Weights of a small GPT-style language model, trained from scratch on English Wikipedia.
Size: 12 layers, width 320, 15 heads of 32 (5 for keys and values), MLP 1920 GeGLU, vocabulary 2048, 28.4M parameters.
Architecture: RMSNorm before each block, rotary positions, no biases in attention or MLP, untied embeddings, normalized queries and keys.
Training: a variant of Muon for these matrices, 6915 steps.
Each number is 500 + 40 x the weight over its row's rms, rounded and kept within 0 to 999. Layers, rows and columns count from 0. Numbers have three digits each. The size before them is the row's rms in percent of the matrix's.

# layer 8 MLP up, 1920x320, rms 0.113, rows 611-1021, columns 288-319
110:464480564452494434537519486454495546538497529541493554464441542517414537491535498493465522473516
100:422536543458524506429513418483547507532550518538521474610459484468503445537498562563532467437449
093:501495562485489534512481536462451485519498473480510481531473479520457515457510523556487492487603
097:569485473440579475523561481541501547546481534475473492614513523456541471495547613477444524468519
098:474517496547467540552471598497504559489509492490509480428445534426546445478464484528520526407552
094:426530406568532470470518497503466491480484462513508530466448572497488426487379512597416572449531
103:453556542510482532453546464437509400554386533610492564526525519446552500491506488506552442468576
100:402512475559525505461485525504522474557537500506592535473489520528542577547499523499530474465511
105:486493501460513573522441446533553521495482439572521451476514484495520513539498505551389424481569
094:475455454533453516441500457483560480488503580440507530503524534487528467497563543443537529473568
099:431533494487475524522518492475509461499515485516503481489509510466477531485492544532486478549535
102:555453438472508515511514479455564475530460461537507475448561474486615526413445509492420480532475
106:517471508528534582480485502511521533433578475512535502444489508512519517398490525529508546461557
100:519508539437497480590478466518498465438489452458513499527473443452476467541480560444496474478535
102:524422535495500450483535547494483496543503424487434495559544490515464504485466519541426536540466
105:533465537548518520541461485455548453506511468462551460537525480462490588518562579566550486492501
101:508528430597487414465478471481465527454488515564528484453527540504450518504486514434451456492595
105:513423473544436487632481471508455474505454479448445477526491429482458510445533494487507483483503
094:497471464492514537567508575516408509484571555429521437467527486465574575491465494508546472424475
101:472484476481580479495520487567465495493506547589469469561451465419519397532518428519491444547496
101:505475474476520481496410553536427466483524497462422471507592489430525507476525518544461417506479
099:465493422558441590512523451541636475459516473519486427471429503492474494599426588501585495493471
095:531442513496517508443497472527522440466545562487465462430535527506413480540533520502504452476536
097:563513453434516470529535449460488506526493488481517562478518569508518489527434472467476498507454
104:513494475539409459514497557492538522517451449464444497395511535495491472452486553463473484511575
102:515469432432546561588492489585475510461446535535494514520500468498514496591546518525468474505494
102:506463562526465383467450531547442532523570467532423538468506513526545555457469468488539483504475
102:539508474491491466451496489495548528496458558546502497482502518531478516431461453481538494508561
094:476495474506464514480496466523486559496498525473479446453497535495557467550501555492483490494541
103:445483443445468444422409497519474542519530515530489426486528507492524586488493492509515450464500
107:495517629511621472485511462535494508541447394414513475536479511516538544475513561541513478598550
105:491468525490516508507530506558542479519550451517522510472470518497498550567481543502481529480511
109:460477500492500463492562486501541476516525479537484549512505497509534474509551515431449532520513
101:575533573499548507486489468527470439454522506486587524490477533574442528474525479505563508483538
097:520492516475520472512475528533417509469459509434506532473470595472521499533479550501449499528504
094:449536469468570515510509554509491425419476462531467503503460487445478545503482504503542492502470
095:490540544525485486497461509508523477555445485529502505536563449537506486474560490455515448479497
108:484504496486585538539492444458572516523535411470497495487586534513501401494577525534454450485433
095:413549514482418454558504501482535525570481481527523507495509474502513517509467547551479518489388
107:514559536514496520546519480536496531462506532489474553490492540567533417395465547450465448526528
100:465434546446520481575477502478535472473430553540477544476505516516544566437459469408510666505433
097:433511524488462481531456469490528446508533429553523486426478442537510528536490516475469484576407
099:475479511455405454431494435530573464502498407520557463488496501501466533438510500520461559542553
100:467546554416471511541521541511447548512476469551520510481530526504523457484550560456500564467516
103:555491453468466482439488457503529491520537485479457542514519508474527481502487539499561465561498
098:543499518479529545419483556496475509485514565444509524490564492561486439557541524528570539432423
098:489517457489513518443464495476466482516484519530493489510469422511521499569525419504557554562476
100:428470512447485490518498534510549524545524510570462577415481500493560509529439549456527520485472
092:506520508536524503423480509508580538546520507543490490569470421556480487514497510481512484474460
094:552512473512444438563469555478489502464428557539465498483567535527503527476474462503531397457491
104:523513431466497510503471523492534441490415520443520511520519455435436531542519467519504487521569
102:537486582489526519465478470565541539507513556507526545480548511512510497467354489503446411488464
102:487484453498510482519559555462575581508545491525537462474544481500445509447498521418576491462585
101:483455431490542600523462507566453525544446412528523515518523529444478462562461539520526487462510
096:458561539509520499518545567520546482535495514523505449480536417502520570448495543488504460539530
098:539512537503541467567535475465517446492549454394531583539492494540445507496556548479477506494545
104:525499515483550495539518466481459478447506443550440470510458487448548496496478514512565514552542
107:542490541467544462472495474471500509478454510493534580456518420449468479490457443479471538467547
095:513464520478537445542532532468443534502469481490399425519619491435439513488458510415500521535406
106:541454475558496475451508485429448534497551480542469503617490527454497536452411498553520558586527
098:480553532553475512438602486561473496475508463466514476485531552490429522463495561454438412494497
103:563452478493453519467575447526500527515423546464544462474435537500478576471501524537529489454480
100:464444523535595428466502524467562560429511492522457545497485489459514503505561472595532548430593
103:474464543490554489494469506520524518474462463510522499524477494475514527584463502536532494464505
097:522526480402496500484493453458530493590521412496458478507485498532468498593457499506473437483540
102:444528499469476496511485535528567587525494540508449458493542471503506426559499455472570575550510
102:457502513500524558515530478513494481476426449483486553478519517505490511477468456388462540425466
096:527543479521454489468557557554524559486571492458514512507482599471560501463420493483466466465549
097:509478554509508607453521405534494532508467440559497551557534564509497470579582474492523465442482
104:468497540500500546525539510474428457412546525483425487467479531524521456550469506542504568527459
097:451446559561550500502532497517466521467515534538586444580441487505542449522532486453538541466460
096:480535512462519506468422475486422546542495485498500452457453480531472450456505540520537505434545
102:449490511554426505486593497541493529423530485403518493479481501492459482454554471455537484479469
110:477488516511495562462593555576524519485494551418461529485452526485518432489464540496528558533506
103:530519555496483453550565552491535588501485505474463556469489531545533557534477551490486499513584
097:481518505560497478491406562570472484461578488515498495528481509463582467492517549526422545524471
097:502486519474490499538597438500487470526449499468513464506534484581523448486448487518490495536527
100:488450516563542547539496457520530586491485560459509496470511484563490529462508549479602505499522
101:524491461484522474457442433467474464511480453492522539475545541572586470483474494595439457574497
101:475502472518545457531535509508605500559484484505505575498496465539475501453453492481504511471466
102:543459509508522591461509521505469497578483581501478472510487468429571484509497490513455421552445
097:460516415515531509441490521457517542500520504477482534536504548536481524605405452469540402546510
100:396504503512564404538460512464552475505551473514479538483482536464471505526517536423450477483445
101:529512519563584465444471500475515513533527563476546510572468529555480477474462527465465456469517
095:445421473557570539597492437555495451530499524494533476532544508492563558538500470463465531551456
100:522496575524583557504499535496503511501529564516518501544545465520496543504478497526502519557460
107:505531480532526525432504488522552482528624463536503541396502531559554474539464609496465536491486
097:486515561460467583476421466491554422493456482575554558495454504471544501532526487471546500523537
102:481461510478495596488486458516441465543502510490478466563460477493487526511514524573428521497586
102:465514528526454536506471478483547520548510455509509505503494473466502582543424510528475470448508
095:409407574444567491468495498494500493485515547476497530567450549512490491562485519510559557513575
105:563471485566492400450501514539601424576518489451473517531495493413451564558479491427581534453503
102:570489455476409446470468525511501515471512497481485531491476507490478483542539483513511489463486
103:484488504612499557489572512502543510469471525475561517516554509533494493428555474455522480426472
100:524453444477522475482446498528513571503464539507574462490445466457524526524512527501510499491450
102:555550518527505506469569455537507523496541568510548438523473518507465518463430507555498409520552
103:502491482518533533506517491506557543498487493621563547460456468457484569484455492610508485529499
102:489490511505540499540489478462504547550486510518463450482464531546477600414497477447471590457418
099:505525555566509517501532561487544470483443540445454506540523442520432476473565418519469501439490
104:525573504502459495505455558495538527499513466514472512524496512456559486505501461498449536533453
102:510591513432446443481497575493442551508465494466461477489556532440568530481485517511455470457491
099:443553499568564499541434528497502504425470524483507501512539427473554471524462514531486461500463
098:489488533483448479487604532552554565536477489447498450512483526454440558476499618516488476551535
095:471523510425536497524501420475621486424468581436483518495517479476562515493552506492478522507461
109:472497488473419497461508518391532478465508433498570472464460532513520515485535530502524480514495
104:436517590505504538519490519503489478479506536493526522543469580497475537495528488553474552553537
106:516515482563536534455443481478508527531423440535551536546540528446459422605445483483475482530526
100:460553523525473512507466520470469479514434505512465514525476563495458568530484536466460583507524
096:405477458499486524455478549553463572497526526435435446508475455549521513527461516521567424491478
103:556550509538535570477488538510478505512543622517551480529597499511504501442529495539573489553521
098:525511539476465489518503485452562546481459543445503518512579471526501484471559540509483512497454
102:531539484579490502530506511475553540482477508593453507492510546498518465532546545492479515498472
100:476553515520472475548482544601512486509450522458483433512442475395507537506533565556475487541518
100:467486527554489441530482511556501436495556475538483472551496481493489506513431575554517467493445
099:486503490481533526521493463519438433497508498550477553439406529503456505452457569499498473496554
090:555489464463558477475546496478543546507478496533442541456474481504518553490414496513486528496500
111:520457485471495436507491437476502494501516513566505577479505468503553459483555472540466516498463
105:606527546505543474458497500415478439468561524554447512458512470514500496492470438584561511518553
102:485490482557386500443451530486541533541553506503533501517422510492559530431508474425528552483450
107:421442508501474458515511500539464454476561423537446460474416515620517473568477532500553446466509
098:385467533505426522473463503533462571526499537501489425529504581469474455478545500542483490511553
098:483568489492540453501503464586508540535509461500485481474503506497509428451504564534578418560574
097:456516489496479499555407530490529505513485480476515532449462530533539516421525587483499536534529
100:495504479520558461488515484484439514475472501499520490527473469508569540500478533562478505492518
101:468452430487465572519455475466507480549503560536522497604545514519449482500444457504501482518556
104:497477485502437502466450473489449581494535554518553496529495529544561458497556545454450497587540
097:559471488438542526492514553512488485527465437510486486508460536513473536557524446523462561448527
097:465568464521469487533449544535473537457515527486487523491457495484459402519487518547408466499537
098:499481500548544462554606550513503553463501471416458568509531484492500538531471473514528540512455
096:423505559491556556490560510490492494529442536453389472519474433484512455492500568480448488546498
102:455409568533475400511536500536561482540539478482505449463485513484518491425489506499478493516569
098:407491461612531471508445492404546543487482543602535558540489573472525520437564453544439525461541
097:502491506487508561495512493442516529597455429564511466497513448465509528494540528444526503529486
103:415497628495484495546508507492461540481545472529470500493571518495434561516457531536492512503507
098:506473558383509549465474450440539473454506411532451459484457484471542547512481505465488457506432
095:442554550470426440499464564502511448587505553480595489480477493551491461505567514508492508443486
100:441559530462491563533472493431466540511498546490463451570496444418529470483380537512549503443521
100:558486422481526420499499488428520507532467503469431462517510497525501537464462514576485497528468
104:509476522489510493529559389561459490483483531516495528516557490448488537476448488569456471534506
100:476493362476518519447539529530470508536545494499458482534448532542530447471459468513585450481505
096:603473459562530512511490524495414495475493514491480610505521501523502476605541409511518569526509
108:515517544424473463496532526426560482441542495504473512502491550534517506478440452512543517469413
098:503469471499513424452499482483525518518504512577444529593474469472436493512445498481451491588544
097:536474564476447517502504490472518470459515505472529522496479525466523464466464504512491530479500
104:505449472433504491475543613555502462457454563575499489495565522467519498535479539556468548448559
105:491560564501495472536485561526456515480509465486437535514403486541455496487546494556498495584504
098:430450477542523461468487534524440518466521495496422517519470459458496450620569491493531484490423
101:515457465509502511521463489570501478425516586573568560527506524454539444564563521458606559522489
104:504523530482533591548542540571516571413507495488446472533456492503569516539479550543508444508486
101:449503399500507394468486456504523514459456495526486485489505542516477495499527463416548407492407
099:532489520495481518547486550544517533428513469510512543563554412495472505459498560505441483446511
095:552519532532483531469496458496459522454491526510415524499513483597520525495521541549502507551445
103:490506514517559532408495455510532503557460554524489484511424500511491492480515465510538590528464
103:536461471499537531512522521548548472603482464524441520475542449546501499537442478529535467571518
098:503488506497532517517468435525462459503478508521501532426446509561447506574521542613472433536571
100:438548455522499494523554539525537566518510474468492449450554491481484567489560475499457423442494
102:550475503515488494523442527435550508539410551473484458507489517536535490516472570539518557461528
096:523491430525483545495549496547514495413533436469505551520498484486500501593488461506536525509555
096:444558466481503462646529521465556494470507553527510549517463529533545482465571505450494483513477
103:478455493491486568473557514462459535443482510453482415459517502512529494502473495547544408500486
101:447489497508527544517495481492443436556543520540499513540503505512546514525498506416509561522518
098:501526525473456504581490506435444528464543499553471568525426400512579450562537458486546452461535
099:518465457493355458522483532518498532510422504549521538529523481451423498472475527528484568503488
106:527491468502477523643506501427517447482467512467470492515436506538388534518458512524484524500493
096:494429514535553480507584463497518531456475598478460481559520491440447472504508500563513479476508
104:520522514541503536506564475445534474500552479418445408468495563539445462473480517410494476508453
105:495437460562565523518435525430470544469535479496498485529525533492576474472448506425466592502522
093:493502532492478501457437499503460514531450466522416562503495453468533465486465473560489405446473
098:513532486578464551508528465446525515488598508446534513486385443507476444449497502524479495505571
095:481447564417471642504506567491507504572498464528509488508469434541478457528501526503480530552434
100:551566587488531509464495470508408537547520536505490441509516507509563449572406481497395499444489
101:457517520505524553475382472489492512409533506423515540438501515517541517516504551508516543451473
101:508509542455493470513511419465454484475427518522503488477509444462533459521446489463540535514447
097:512421510530475539539497540495474575518448484520499472451494452552540473446481413505470491442503
109:490432457463487515495529554494437512527471535502511557544573532510547499468463413544489514529492
102:460457521478496499506546508463474500450471579493482414499517450561594425485568423511443562511527
104:462421544532408568478534540485486543440476537473549560446507523493511484491493549509549496471524
101:521490499510419493538478609473479530545571536609525368485540519519506627514546547496583517485514
098:522501546424544543514505524421513526521470446464474462516514459518508510475514555426528541465536
105:552447411478474453481538441444544575419513523522580501556458470512494489514436506511483524510517
098:460512550414441521494460542527465521489535516455507459515519560518480464552469516475584537477442
097:470441508535499447519489563562543517442496557571555537416517536501480512557528489481479430536515
094:512526432495554518496538495488498486436453450540521486519459508415523546451487483497518474499454
096:541569513484452492517475507454485546522518560412550564486559538416492577506491528518511497487477
103:545534533445513510518471550465453539486546472525535458579509544504526544438508482402612514497438
098:554576513595541490516503429497522525477525525441519484480480620470507565489521511533539535509532
102:482565537491500609520464506500469515497485498483528480469558475454495410471498506547470536443444
099:467433527500497528503453507426475514508500535486493548507435464531448526519509497517503405450561
101:569517505463533519428469586487439529482459473539524508548452475498599584494503409520446553565468
099:606524504519511471597482513437470490494482471439490630459471514534480551407552499512584488532450
095:422487518536516588512510497495490456507525488464467443542564475420522426516507579531483514531529
097:504561497513529586534441572476477496512546489499463530525488528495462463410535481563448487513514
099:509564500604486483450547511499605470478467449483547509476509524484489506501500431475469458507484
095:466495470561456525480492483494462580559597475522549505501475548529570551462465488481511476487446
108:511517531410509478460555497554535557522526554507502481487532406500542513455500470484578487434498
101:524436540447480441457520524555416499478525490503501475502466512473485411501508461533533516502481
095:498497451508544474514528482530505469477570462469498506459414501504436467527521482450482500506505
100:495490487526505473475503442521514498520556516472434499535519514454432527519538443486518504512496
101:422528439566484531530529469491461476464519473532548505577595546486480525459533511493473526512488
091:536499428484469551488534500473528474462485503495482485529461507482566499476538489515419482467464
104:486532472458526495557442517517491465535471506544512538534407505481471526445454553481566581530538
089:554527512474434482477482464596514481471472495562494543534551506465490481453519469450422461478441
097:424547503463442493520546543459451517534447561493554472438530550605564555487529537528503485463536
098:399487470474531539455525489512443469513469545479423448435449565602477511478561554471512478446600
101:444570515466476491560557532538607500469471527494548536488481503551524521543482516532445454503576
107:446480520457486439534531480454440482591522502482432393466489505521530518591483522514500584485573
098:565408551512431427581441527553465470542517506552488517505477500498480448457532513559536519474501
099:536481496524467548523531485423511461507474516521549485509475442532530499467485551448446537488559
102:471517469472524490541529504460501553456484517451530502510490535428525504467523536495448445467474
098:462543543498435481462534454520455491509513527535500429511561540493428514454487476510503490453463
105:524575506431479478502548479486519491479502479484438452459494455501468439453546499557507484521498
104:442504575488451519471475486505504499490570438449465483512556564510512521471475580454508438423604
105:522523514499504457539504511505490510476434482536502527395497479510524457555523508455476502486531
100:525538489527479488517491449512536521513546530454481462508468553502530410508502440486517464514515
105:487535494510497433508485483569464590494501526544515480590398460417546520571583473489475468505508
102:550483479536461572556448523510551573411518516446408537477520475488512492494468511484533472518500
100:453453528468489515559533506469477458490508526442472498471512503485494538503437560558497548535423
105:489518475460486456529440508463510463532452487452477473500479506487584476453538496534482479488481
103:504482504524524474552520473494474499520437532446516514542551514546508481509494532489442575491559
100:524534439511482435488428433579495492479514479575484527515481540517459560555451476565446512449464
095:571503544455450543456442491432516472503516555543437505578495470538454512446531496403533485489412
096:472507398486563508543523510551486517482464498436530473593472477549463586488494512492465527463510
102:468551525451505479515449481546455464543448510470523461524523496527502573436554484498454421517477
107:483441452486510533502473540451507529507530548513525463566420469489543549524505502491502436523468
101:438545464488520448505494481440464466476531576584547506437479539495510498530479533493525485479509
100:513553503458524522519502502540530489524463517501434458525463513506485465484554486461494482579392
098:518456474493509506544489512501420478501486456613464494510478474476485554447479506558482517511521
101:540533474539605490481440482470490489486486494529417465569506503555506581461488460633549476529474
102:554421506572446484474442482485508512485499492511609487509523543506549454510482532485513459452476
101:480440529493532464518483471486405416539525607423490510544514492447448498497445467440493473554451
101:477552626487496488467490506486505486485493445516541478514511498552485572464520552469529511434422
098:523516565532520534436490534453471469460530481447515581495482514482477459485477471485451529429503
094:520460573498447456493482519470519469473409450538549516505544476510446498545452486456490550573476
103:501514442512516540573533534500518421544538567395455555527515493562489492563535479569479506510465
096:478519468461466525449520539510441503486459593500497461516491548463472529549534525540576462512493
103:510498458451488524532530504475429454485462524496493446480514497528550526521513519466509468476472
100:485532488513486507506535489463564523524419489460522571476543452517485433435555502542485484528582
093:554495503407476562445480483464468490537447562578533574483515517535536580511439470488478531533562
098:534431497474424546455545535462454481514538449548503490517476474491432458469510524471437516523394
095:508538526447457512454441608492497461476461436533500513530484539539496487533441492511500525467577
092:462470517469475452559544493519534557531573472492493454591462534521469491454473467539491499468488
101:490492521585433515510531521485458466472488539501411551466511538502523462501530490502502550463514
098:533539510510469502467523433590479533498537383477507476562533576471589468453558491436493508425532
107:575502497528489502486552523489536483491547437436478461553517516500502504509554512463509467457518
093:530530599514515587407543497417518477448467484434531549507488445526529534485552449497433469484474
101:499474429460514474574532447524566554504514491543535468452539513536506501518506487563497433464522
101:514553473545542449404477480524513507440534530545494491498555576458499548497564448433563475434579
098:448474537504529484533526514556537501527498471462591582517558481476528536551494519469528499500489
088:461535535529457481532534530435559458490520463554491471414491531496496505548521492518494423433513
089:513376536570523550449530457493400450496518464497504474518468432520477555501501486481456519472478
096:496537513553481516545464480518518514488524435427558513517382483461482521487464498497499500487551
096:555428466418507484467630496504524515443533523551491518513473534399521525491414528516482464448532
101:407481450507487517477478474466498507486387488462498449574529504431446459503510498515474523552501
103:511435494489484511443458513466503475519509437533453494484542509578517585497510519513494506531503
097:437466517544486536523409483500518506511469610474542497515490467536499517496503531535542503560619
106:510483513517476520451524412527478552445466451555495491526543546547567563554413502506541509538472
103:540502530547519409477529511545452456485510506444536475517453482503550461527538476483496482552557
095:493493480596516450475488475500436526567441505521478493505527485412462521493492523524525460573523
105:526558468381472502535504465460559555509520536472504523510534529495411471449478619461517507510467
093:470404563500385499495502468516466519485497529510518529483543518515497505520508494500522459505602
100:592570489565530464497486466513457537405455565489563455426514519499501495491489548431494488412548
108:461477508508539489482505555573540477510544536508465533465464470612484466573494539436546420592508
098:487470459476518594471497430530518490491488545471519492482532399543500497462480520560494510466488
101:524461467440466557478573509485518499532528470536489532513463413465567491516450492457473470503457
098:522416604504453498571512547528502534504469465488579466573478499490439524512495557485515544426506
098:517459507483485458466510435487503519500472537567503522511576457469469520542564422559477495430497
109:547532518501532547483503519562447506450513519510448542522499572541548511487517502547539554544586
092:491542483518510458475439491509485508473487492477526568477472505502490524494503461418551511441463
110:568528397492432411502502460523452479452494456497467441515481515518550576479553467478467468484463
098:426549512437459496486515542581470530515493508535426525603463465494492488478489491515527444498465
100:483513517507525448507555465514475500455460538605499455478472460541468527504500552490457522502578
099:466488497455417485472467455473535555504440463518499570470570473518509522568481471513463507448551
105:523505496480500439549481515474508517477540516424420514581517474518487536448512519499542475486443
092:502491607496506468492490482466495563591440436491517498574520490468398462546479578442525469506560
096:494521425559531485458458505445518503499506500509491484504512488544477483402470581492543522469509
099:494459467518430548445520493482524431573457481475542466528550510528490522498479485466459418496598
099:504483555541557490554547479552504484545504535519562541564475405525488481525527445439518512518444
099:537531393522439516490553567507441497454472466553465468532509477505455454484498472481495531510507
100:501539499444521470488505448445451519454465481497472495442479406512499465549447478435536458440452
105:481495481491537593483449499541465480481476498574497463574460548498434519537507511525488507503555
099:558473532519599531518536524478543439462536496459461521483484419480508489523551445488460426459556
100:536487536457466492495456512485465452530498505506546533416465467509486479496542545557462520516440
102:475443489569459478539498488464513488601505533496496429496478546517529493477507427492446445566459
106:464557541477589585445432508478540528450415512476483457490424455530589481508522530500531418464522
103:440467489505540515495462430417516518491480499455523449447500485576550554522530504532455484531561
101:589480544513517510523469432437479513521535523453536513440523417541513486464565517490430425486553
097:471531489515548519456440516473457510508537538503500453561504487585488474555487461513488507528503
093:505496573514431513509511463447474505496495498477484514467570493449523544487520548446460481475549
104:493517520530470510502529490516512464434459537502473462557538486457445494520506451526591476527441
095:480549490413557535450475476498510546478463525594534503537517542476460545457456546444491465483480
098:493553520545589487547441565549473518461505481506482450537541453547517474487466505506472520435413
099:488602485430517502490504558560453500562406537463471455561526416489537488505489481478485539500478
106:544512494505558451457568593526456524446532434523488482477485533501502514545483528510486467462513
100:460511488645550407515499527442444578466464484557473506481491532578474533496522485465528412436510
101:463515519527528499581492415448488536447397517534491540484537489511478503563468493422541468509473
095:477562516506493485464544478485435526471439523509516483537474495445435542500463508553496445589558
097:499538501441505443535467526520484548525570522494503441633441476453519532506542584501488489427513
104:502505505452439550494497474502561467410506531549495523470499558495483514514467457475490512534462
102:492526421537497521492374548429475488496493506493502561454493480439492483521478505504556482504514
104:541497473483498517490448477485518486521491470503503567447502491484573526513548488528599474502498
100:492496489551492434457480545544483518499470584440485515519500471465510507433474470476457466446536
102:505461515496477541527506530518557462516424426517539460464525427481342474488501527615576525493515
098:474510551523554526522446476425507465559535465486504454448542508516468503510461537468522476550502
101:467490482472535498485542500491518526612527450484487406523459485554515502494495470472465422482525
108:478533484470561494523540553518573456457495527481543466534466458515460488522514539569529547521495
102:479488564429415513501481482533486485483540488503556498490503407493458481471456443500547430571505
092:490426478448473533487462527437513521499565474546519501479485470438591487478491501479513535485543
109:554472561510504486613566505552443535495602491491451515437498453507477504490496529511492509446444
101:540555464453470501498449521523477504494509430455564516518508530488477530478523567547516504458499
106:526466476507612551500452603455467485504451518533524541550525437437450501515526511497451489463424
096:457379509450473526556498581457561502608542482470415524574537519472479532458575534526532554547450
097:541466514485444554514517481461448505439550483482469515474535467473478529501536507579486493512379
097:486448450565479534486541416521565494532503514468500515534492494459471514507498536436559457465373
094:597511522563488389526529510526534520533538477445477505494462517508512432420502511606530533447448
100:532499504527540517478510465500505515458511474501490538476544529532531543458478548474476511519549
099:538503527399468492562432568503515437499489513514499457530485542480513489585545471517470479511512
100:532588523492508500489499561553494486478545522571523503471549530477513451467439568496468520510515
101:521504499510525483464442469513482451494540518504461478480501490432515560558525509412530519465494
104:529542508452471490514527520553561555536500513482525489520516505472478466486469483453495531558537
098:572569549529548515528517556565564549462393470452488588515474533515477434578504546485449473492453
098:584513544454548467517504460501517542474441497511487421507547549543518476547458506490409473454508
103:451525513519528480478474507473510527497464516602508518492412478481417450591510462476493500502459
099:526463462488558431513444524387466547493512561499531468445441503505465460553486543381544460505461
094:462526500451509531490445522519535486498552492461472575401519516417468493552487485470485557540491
095:555512459577516497537517516567450518555507531463487531493460516453496449447530548490492446507544
096:459538511453424469549444528501466487493496507514492503482578434464489523443499481540515473563443
104:489491522571458497494542533540428439474473491456497502447592505497568438505519517459497556538453
101:564511544522488541483478489485499506494537579523508468534495506486479581481469404487559463451472
104:557481510473468537564473476516536504497569498479522532472484527437457482502452562563555483499431
097:495451522505444525507542532497531473361513438472477493460525481540456501501547442591467445493505
098:526506544506444547513495491551428499577524500402460579494452500513479462431540495552547463542483
097:505477475470518463490483524541513453513540538499465520527516519564485395532483487486515503501476
104:509476460501491476503507461545496491485522475498510559611496417447473539507481570529408502519571
098:529511481426480503441477539447524495474522582500478418551486524433437511450527414487521462535461
095:541441575527566501532454485519450476449480487511471494426481534514532489432506407488515482482490
098:540480487453418525481548565493492515456489476492449527569483565461492532487505531426496529554494
105:540461507490438490448535515538470508554484527464489487392524438549527495541478500500476515549594
101:518435451496493493569380478567479512546584584497547476502459524480530475420543534476454556455473
100:508522477466595493534508583500500546443479471525457531508448483506486482523427544552501487506517
096:496561526523484520425463478533514480509532470498508444554516536498545471467540494482519454536581
101:514406525496543421488517482462484471522535515522522439507533422507504538455440481527539513488533
102:565562536486518539468538498522518478521463513453419517482437455499455496500450543563501492477408
096:543582531468498513480494441472460438479516519502494437580485562507444530492498474534443510535522
099:589466502519490545538502493511451536570468543550414535509460460458517476501485492458589550414390
093:478435424513507443549520466498467472540536491497492543545501478481422519458469448524497486454493
099:554532557532470501498533479566557530549510500510485491491533453541478479467557504529441431463526
101:510532493485534496526535497500495518531506450516518521506489532431473543539410502479523522565462
105:414509532467548488432495515480533551487540435461486584458569480465557433500510424557506498491569
106:543475546470530526458489491456515425475459542555516507461520564480449589520460498505511492545526
097:550474508477495470501491511496511486541509532521503485518433549530489440408546494508466501528514
097:498479564503516569479483520504432503507538474417532503467497527497482571516505493512536495459552
095:457459544493495494434485465517513494496466511492524542536442510497503509519455494389558521514469
097:576548509494494488507497587495550567509480504485516471546444464533517539502502503569482433529468
100:566567469514458503524484472461455400505450526433509516551517455529520441520557489453531487482485
105:591492556537496450534499490486425510509499544427528462434418450449470535515558510473520521477583
101:523489546452463509508542544469545577518489496564476525505484472543473471494501514482507545532493
103:515444495544402516481526397538477461497533467529460454503525532571528504423517541481532456502501
095:541568532510510436541508442528512591497564471511509471489520422509586485545542444536528570448489
101:463520447511583583488537551514565573494541471474530489523500486586454561415511485504474472484546
101:503514503462413578572514485504507515507473526454512531491532509448440448467521552473555537472475
103:502407453509558519472487483424499502480485465496513434417483504521491485487502513488500549454480
095:467480474492511548540499509473506510570448443512548446491483439480559521433465509491455611558513
098:517461452447492484524480542450506560540414513504548640558420587456489489482488556545452464568560
093:568459465522569512444484454525527460515539443485483510489504489541520494520494453574516443464435
106:540497474518423521526494480463514513450511562536505552463541480415566501559516463479458546529464
103:469510490451465456521496431547530530461452466497474500507446406529532556544512522453575514538523
102:538557470543509474537487564507477496475474441525482504512580458509498523498504496518407508514453
092:532502486550505450564520440557471516500506512455478464530506545443493460453409493499506483535504
102:464515438565528417460464543465514483481452505465457508435429488462485525483437456470544560471500
101:545511451479423522466472461438495525465499478511527477568498450553516537532540455502460475530472
095:496519507445441527519542513552500448499564506478437556525570503529535512493516533477497443544448
100:526520569502453506537459469485464463454438478530479454525446443525523578483496488501531490464476
099:506491468523484502454503431513506518509611510464475507476472527498405482507549565479524419515581
098:535497536584415494465473477528498496499464506515416504486522499451473529572503506458524499551535
099:390507555433456555470593485467531544497541403515493446509506475442490454440548433509502529552470
093:500474532556517503532461541486424543485433448538540515524519538502414462594526548515477482495466
100:456483513468508470434444499460485533570493532507565412510498440524502554441432406520502479484464
098:429485501493464470504497604459596489430523549463508534560579524566446465395493545482483433435455
098:475573464496514502479465434532526457475455496471519525555511565476541521479549456572441416481581
102:520518464507473517569471493464508438545450509460432533539541540555487523571507488469437497574475
104:512464534484425544454427492487500472509483504529483411515492401536519555555539514490463504488519
099:427514478515567475478501508483525457395497484579499529467524433475459504555466460496461466483502
100:476503501528511442493489479442522495526526454533509497584468499462505457480530527515482443511515
099:470577562474541555509496553542470579437468509470548589542502519469579439562567501481456483466460
104:459506499543525478479455452525522491501486543486556493451494564458502577476514547556506479524497
101:498522404463517461506534478537504465420467492475573480505536514542540466476472474520485526459523
103:510506440497546526515544525470439497440575484495553543487511497565504482525493566525476506456461
096:480527505530436480525508454572528504475484393431536554587475501573455465510497496553532435425541
102:514486473481534524508563488556459518434537504428479529516554440488544494560485513529467563478457
105:489493456548484422542444518547498453512584518404479464448483452448516506563522479530461485453437
101:511492484453489426538448471529501518555476533471418513476526513512488488554503486528514498502480
099:433538530549533492520442539480559544550510478510543511530550544541429466417466473494461499480525
095:486466601503464530442535447485474438431414479461461488543489462514538536476542558499498490554471
099:467436529514512492517546503502507510504530476480526486475537514463485454513509508501522511585478
097:402517514480541534422442480451484480426521508495539495509569495497508459500443527487508501558531
104:488552546481535493517459494495476548520482489536463454502524517423488485440524495479512461466449
104:472475387480464532553520470456559519499448515606422417502517398459525471504532402431531482576460
093:526432528451516488479573482521465458497576507447464452486522468446516447521463534482522556424479
102:469464474486456493441463522488491504476521483493483512486575484567424474477561485533463545500439
100:516525528439472527546443511511415509468435518443512486541472494501502499470542553543512538514470
101:495551471548479531385406429518508493551516486416488480486466500457480486472520475483576468544455
094:568410553505546511485498491526532435535516524459490558442474497482470524496518547535520497489498
099:417533459517498487457539598464570549536459482435478471451442465460475556485471439457489503473499
100:393521497461456522440498485501482504448486450547515447500487524434430542486565564616489538497450
101:524541509468515410436482493455474403531517477455412520452495523580472518471567516592476521506507
099:522522431539419545538517516558547459513479516496453487478515596479512453523486576411474520498486
095:455560543524507527531484470392560601433489482552507539530501488455490429402521538507552494499551
099:509533587544583473493505487427571448538499493509527516483533509498526499522540464509549540435532
100:472439424551470547465431480511430503489448431457543445525462581521464471467519495494547495497514
092:586455602521468524458473432462522489491516478465528584501524547492460524489500509480491463488406
095:495498490514561511422486453430479552463534541411490468475503474474521495507460474524502489518427